Weights of a small GPT-style language model, trained from scratch on English Wikipedia: width 160, a variant of Muon for these matrices.
Each number is 128 + 32 x the weight over its row's rms, rounded and kept within 0 to 255. Layers, rows and columns count from 0. Numbers have three digits each. The size before them is the row's rms in percent of the matrix's.

# layer 5 attention value, 128x160, rms 0.203, rows 14-63, columns 80-119
117:108133135059156123077156121095157154129173108142158125146107129105111030172140148147111211142161184171085133171142123119
125:072078118148124173104177107074101100085158125073139146106120144152138112122121127127086105124118143127154194137115074222
121:121126190157119114137124117104089123079152177160098147148170092101144157134077168083142130094182112170156089142097184152
130:167112125119109134112105123101065125106148132121136079180125186175096117137168097110134121099101135220103165151111066145
120:140104153169144052111101118109074218065072121132168106126103152124075139125109065142119117155121164136121120161151175138
124:146172130135095111134129169133152121106091150095164158151132169143143133153210120111117113115172116140150082135150125128
132:182061107141114108151118119110128115110106016140155195190115131147096070153115101114131107125142100119105122061104155134
126:158122120166085078131128117107113118184110096086129137134164081086176089160096122127134152127109048111159152075104179117
119:109180088115047117090074049138101184111181106112152141148158119126133154106099154136170060135141120125139111127143138140
125:158153108099166115133117135139116090146152063105101106071162140114107131107198167140169131132184103114089109155152136120
123:111176086129101094138179062109076133076108073186181122125107146172086184147150163116100115097131124134136119119082119127
124:146161090098140159146158174148120152095136094101087161158099055093131129129077137101105127157082207111066109141140134129
128:104139139151090125066126122114192102157076060124135126137146187102138043136120163177130163085114115214135161169130175098
125:125154151101123117147141107127139114098117126141120099120139181128147152129128077163105117155144141149126155145083163104
120:120148154111127164122139133156132213129112168156169132132049150096168137141134118139137104099108149121148197114116170097
124:165150108127130118082144119139062101056103152088107125118118178085103118116098103172087122078090104129095105093128174133
120:158113164192161144126115113143169130096106155137129129124167124086165111135111095087085203098201157140134140198128150205
119:090168045078138123141109145137067133173097177109132121127120118092112100151111134115158146111122201111173067134086124189
121:095195143140117173194091122186137086156114131116122159162086063179094137113122112157125121048158120148122154142064110126
124:131131103119130144115088120110108052147137129158183120137136075098090173150122127160127113154083179120143127055188140167
122:182128119166136182154105093126137128079145120080099210173137124086150134170089082092155141103108094159125151126154140153
121:135158190115132121128154152080184113101130149191120148128176169155069102161132117099112108127118106124133079121130136129
122:112110166159108157130137158099121165143099085106095106174116165115110106041145148127111144097117121130112129166147153103
130:118153075194124090156128077206113121109170101103117139144161155154121165090108110113093162190166158173118133175126142168
120:156138113131074110157088120111118103101119180191106148126133105123159155123130160099096134141106072102130136123140121129
125:144119094104116177144056088110149143109081137142067095160155144104110092061144104183191190230116124136117178086067147126
120:114118106199107143107185152105085138121185113107158119098136131130126063162194094154129182106130116104129064063104069164
129:183162117155138075143163151124056111143095168111123184148134174126133104063162148105126108128129149171106120100191083137
123:137079135128132128113147125110089123149135086151118113097102122213144093093099168086108099176126163125129157164151147119
119:138188137095091140120170112122117152130136077182141181115165136107093114111138111149108129134152094148114060179137108113
122:188159114156131148133124126130152075138115089196118167102072153132124146143188062135179142090119082122173124158141032195
114:191167141121130165150180151167166078095097143138208151194149164087145171097103143213117106095103117171111141128150147114
119:138152105148134134154164116145166118064052156141143118128138034113159139206167122104098111130119059116084127139158143115
131:164136088115140177117215122115085121173075163125147098157100140148097156142158115072127121165143100124143132080025223166
129:201146129056146063102140146080070128116112122146095132080109113122119163144108162124084120126110114165111085133095118130
123:138156150132186116086083114144066072137091127115117133074162113157184102114110153151106136125160118131078130154145155131
114:127117141151108089132102084150110113092055106113164132133114145082168099093174124119115139174082158116118100180093058092
124:075170110192077138153131201091087084108106119127169006108076158143130075144102124091161168115124140123136119152145082151
115:106185127082127131131150064120121139151159107129129180146118180113123072162150142149116134109190159101147170053094120086
120:082118104116139090168125093149152135118173108129122121155214161151085136093077109135126146094127159131112116069118124163
126:115193138148193155121102206119085131117144113119120168119167162152169131138135129101131071125091176117160228131138088110
121:110089112115123168112125123100091135077079169100137143145138076178096137127105143105157166069075122129104097130129137138
123:162140128138160141046166148106121198161149151178123168106130102150078119152147144110074101158202139127189099133075095118
120:098112125154106188113088182083134106139161105158190130112192085118113148146144091133100134140143127148149078175157177108
119:082112116116087153092079103142098131102191087074097109176126166081068171109131128082144130141141127127139113112185089098
118:126072119068140120050137146126110106154122124138128137107113128064118125091128124098138162067109157076143052154141165130
123:166140076141106148138175164101155140139079123083082108074079144104101147122151154079107162137129123162131158116137132149
123:105123126107119102157102168130202150145138102060119087067119119138126104186136084107134083108105088104126168145082144146
121:158150079152147174152141139136133111182112128111120116148145132112156147113113101097165078083132076090077092120143105110
122:099112139144172080087135091120136133154138141087176101178105058115116111075135134155163104076177102083144134125160119083
# layer 5 attention output (transposed), 128x160, rms 0.33, rows 14-63, columns 80-119
119:183108154115113150191116145135075125060106147091102185136094121139084157123167143110113044120088153112178089084136157151
122:139152144110132114198121149108155084101097148120162115134113120202082113160173089182136126166133101192161160133112132125
120:126058149066147155104139120150167095091105091139158121094142168136096121092105127109117111111078134118090207040136127130
123:118174159189134119131125218085162154180133157092091179101125176109142150179133169139117093103159072111160097142159127131
119:123109145130112116132180113219153099168107170079151093123134183076170107124160148100110118150075093112119154116117116102
124:126133022106189144127192080152090162113115097099150108100135117124180152108102140129092104151194176117160182139137120149
131:115168138068207104097123183096143141178136255136123128097134177147079138199116157124120149080148153161134105175128119109
124:130119105093153195119076145129121128166073117105179128153156142145140198129128134132158108122158143159117131126193078101
120:107163163170154125118134156222176156109134172109112097092091154129132142119158158124094066179140147148104198105109070138
121:161059089115114092112114113128102176109116102091139134166111165155200121167107108116134133132089121147145094142129119147
123:125111131122129147167124136134170144162125129085123129112149148109191182099148128144105118137094194155118158121119124099
124:158096173143086116099127094109086133155127111111059134089145109121073115122129093093143189164116069114141124155118143115
129:171069173126118097112162136126092117125172112177106155137130114138084176124125152129139123151130113101179110146133104154
122:125103110145162087113111111142161121090143053102141150144147155102111145149127172152153141129081082117147149124177084098
121:140149122109085155115091108173092098098105112092048101124158124142120142135161129175098116106147059168099142120114122161
124:106126129111143138060186150061129149147102113114152054139110128119133174126148106113119106148162149093148144200110103176
115:124036093050109123152159127180122180119107091177143119150119147130101099143189140145126057131120099122140091124135143069
119:173084157140086126070123173176096141154153171174188122130132137099124133167103093050118135148102135129079138148128107073
115:142086053073103063071106182106171149154160174135123131089157110121102139142101137164111121165104099111153163069146185148
125:126224139085129117151091120040171160152185100126103081176123122084155115096131102105156163127125140124163080136084132104
124:076084138162181157080096127105129058143118211136157180127139111124152145090178141178116135168159073117118125160146190120
122:147091146124167114119128189119084181141070138040123126156122094127180147144085146143101147155116136160124132093079181148
120:129080107094067124189119201117071136141179113127097085127154042134146082125114135112113085188169126154163168150120134133
126:109135143119122126168133139082122101100087167206140164138155114112128129139098125149124067128124116088139157071207107126
113:123105130204146206140111145141115097091114119144110105112136072111128048147160124105190120109121150117137077151156057120
127:101119182119065107160144120127142126165108117104097083113141148176113137142124169068099094138093162124092097178138132116
117:153136100068127141136096112074142121135052107185151127131158105112180156121163123131109106167113162133140064129114055144
125:193143126106111132150139121058110131095105151164114142141112088143151093135121070066187156187140143140109103148084121154
124:134089123095119141113124109151116137153134205095128121075136165093131152163143118147152153116129105119129119121186052165
123:146075144172138144123161146101128109155098080133127119127060085111066129201178157134043121167102143084162126118106112143
120:094107111106175094084128140108147108088138171115117117128157086080118162155139117084132089104106110098150121170114127084
117:181128097119104052119108156147135116087157168123150113164100125153134173175163132113132159139149070120117123101147098092
120:113129162104147098063092105103101157100108079110093131130060142092190088119078128178159150141097173150126113136121078136
131:159090080146105080128129078117071102114135125114151097145122147118144167105098134166062118156118133166148123125147125109
127:142093123162167179103179139059116107167159097129092142164106136097155179143195117165131108164090111078119073109104120086
118:077118164148083166097112173121135187100113121122116129197109066154114187109168110142149126090084121130119159123074108135
114:119166151137117138161121085119180171115118114194112108140091145154075130199169110117076108135179106139117162111129122137
123:154143138150123116098062073085078172110158172143155119137173140106168101181149093096137140162105142169102195093094127142
116:153091159129146098075156158107115124084110140089098109092120115142158132105133131105102083129129135119127077147194209119
119:100147097139140103133097162080097131131029091107151123115122115131141125184159117079109113128143181120094124153135132102
126:149127195108124110104122058152182171204093118118152155178117085169109110120126124127129125127122076102147126168154192140
121:096119131117138135154131099153100117146165218147116066116129178104129087139173124097060159156191049112145063092095125122
121:123052109133174162091189121102200093114141102131123112125084166123131102114137162117115137150127139111076108105129140156
119:143108136072159100125165082172115151141077201052136107139121139158127102129156150141181181141142092175080133105122077165
122:120169146108073136170083164122156111111104117194120121130122095122153165152147111094196171097159144151116127080087154130
120:145201119106131159095130096175099156175119154182098083165120080137114193151143133125124119112132068159143137121127137157
120:078101148089155089111146119140130159139135046143107159147131099129129115190126107160142129059141166113155149162092157143
122:132105116113114186113170130140164148137130160162096116136134107143160134125179149150156176081111170113182133167130125110
122:126069109156105075100081073133106097093170123151184110090132127153136155126210108179112180106211143142141092116120129164
118:163125183087121144108099139135194115146196155130119119171163124136092091077127130092067136216104134209097110112151118135
# layer 5 attention query, 128x160, rms 0.211, rows 64-91, columns 80-119
071:140142119121125104164136145166066166118127113131171059114127161133072104147125092110144165129205142123115187171132125144
101:173099158101128096100123117169137206114136141155104173113138143206065185149176119057117120107152121108122129123158165153
048:088121164130139130124073137123168181090127148114144113127130108117121165111141063093124130171137089146115113109132116114
065:131101194156101106108180146133102136126091224129124145165126142127113114085091146162125052084129115132105139122162129117
073:155128135092196118131087117066115180167143175072129158090103134085101094131135091092152150121079105131126120092133103121
049:136105119175162126121097151068110134132180078093162123078108086108158090098138093100119167119123153087077168077120148112
070:134151114107140080137122147131153148168045119105143120163137128080149154110132128087068160099162086091106122184130215190
176:126161180103158153178121152132139155156176113098080172123101115079094140103114169145100110076160110115116167069138075056
075:099037133117134091089105129135111175104175125173176152179123159106149170107143138134149056181113130169145118123135141205
127:153166127112198142125060118137082102151090132169053087133151174117150098163099163099114216133118090130160113133134095137
081:130178095141063086130154144135135123093115096185144067156112094135209176112162097096080134126079101102070170106170186137
147:154109131119149157101172158121175120120153169111161135130123145116112065113092135104085074062094151144154126092177071130
114:213159200139144159125199146086129129101125163088147116114189120159126158120133106074130169186158154149117119173102111123
063:108086182104159146126158147172162081098149181109160116117131077099139137113138108058131161097090122177138098121137146176
082:113180103081134071111135111133118104104125043116142132173153145158145140135125159125098093148172162130117169128153168126
154:118163126105093149154186171087190182168090124088098056064137077126125117165107160085141166145131064159124119106140112174
143:078123080092134107161124162150139085093196098150113098094098109151096120175163183142138126126120071093101132135158105106
105:123194138137202225159126080061119116138090121100114077131161110121159133175056108102135169109107077159168051170141140138
097:115043105084154057150110113159211155108160073180166107051079156136121138144164084151139056122114121104062141156126079096
069:140099106164138215141175140126135107116101129096125112098107118099134143126113152093162145155087118094101162147128176132
067:001120034125086104121108121170056077156135148174123142139130093176112112157143213140115125122082136158109137135103110094
092:115146105109111166126143142064164188106112120159125166152093115169172071135137129124116127117054124136140156105158086111
146:091167197173114152170130185140172066115124226119123101152126139086142104110166096119154149085120134154131158099164117110
075:110130114163107146147144173124130107085113143195143136140157201145131121044114117111141092118104110111086156096123150158
146:079086119139101085062075150154105153069162196161095097170116163129116152139143073153094126095091129091101127168145097143
079:163151153134122108104149122091182170112156118065194113126151175051173116082159120159136105106079136133192133105091143119
134:106133098117111110187100087120120141122173157114130116166119144118081084065131141099167093136119157127198175104095164130
088:090141163077136111095156137172107117120102102137178089139125173152138162140190127156110098089202105119085167140087124113
# layer 5 attention key, 128x160, rms 0.2, rows 64-91, columns 80-119
049:100066122148133080102122184085164154074132154121150127054125119133104126092177168107151123150129122097090156106113146146
051:130131144075124071074084087122146113095121136100124190143150113163076118136145123165126148132191123110151156116074184138
049:096135098143154106138062220100165167127118134178172149152146140152147146083168105110120190170152140122093099123152116111
080:174114109105165175154126069132134143105136124094178132095197146115130156155074143112120107145083064116138144108084150137
060:112183113152140102098133184178135083133103129121128151121120076116160156099095078139075104111142104152100143138115097166
053:150141083138153108138028135139135138076159109115062145088110137151110091098133176141151190182184157129078197140129111157
069:151161127140187109077153071119117134157079159170106183106093070127086137104108122163140160126052119146144144127147173092
081:103162111147125141124194093119136168135110146117099106113190127132138184149112091137111137132176173139115120142112115100
069:037085102111116108085168162082131116146111120148157125108147161078116132095174087104190093215123120186102180133124113134
068:113136162095077117119088064096112108132108089107150105127194128073115096115158082078146100095061154103184148152073183128
070:113112099112069078114194096131154151134163136066155128196089103102148136090103068098153128091114168133108156153073166133
082:139171131135139085166086121106156094127121115156161160136120080107111106177090160117087188075110112100103129111179059056
070:179119118130143098089130117068138194102149146122156140066148159176168129157126074132155087135147104112136110118112140169
054:136138109111161115098148155148222127089114133163100114085097145137086134160174154199166133160101140093144120117106138134
069:092101148070175168179170081140163123103159133102105120073143137114135160138120079102138127144113132126114100133131138111
054:116073147134112136099175110132098090197141100160127092153079130153137083156162133146104088081093114133109090144119106153
069:162151146132109138168175153137172136122158131144146127143117111164112093142153126127181150083120151080103137106142096114
067:120109126164097146159164051200080143156101144128108115100132092130143101201134116151123143103119192135072094115066069136
077:170111149138203140156068121115156108122210104073168105131056174137151104129123126118167142111057148186108091113152079102
065:209198126127124134082142153125191085148178158079149138107166194071107167128095088118147130161177089184111223150161167125
069:102111078138158117107100147129162117141148130138120121140109101152189124144174115186115090132170140120101131119112123133
070:132109168137106067138136156054138125117158132088105157141106138110111086177157122126177138151169137124162145108115151133
073:120122108138107151171127170183136091157098097143121106150069143126129131084131135169112135112131114144144171094208090080
067:082185162130079124147128102152106135120112132160151131144121101130148093129142050110115114152139148160052132131098139179
078:097130140090128113059129145139127137097109125151159158120135131125112145113132088167097092122138144110111123139091144143
073:160112102097125171148157152066189138072124121179161142072151131124113149106162128084180110104096101121124159154077158112
074:151105072123118144149121108106138148130133204173141152175127117178137134137126126135179101120141164113162140106138147126
080:162129130111129114191158095078128087100132092130152117097141149203131174116157142159176138099145144161135181138155175154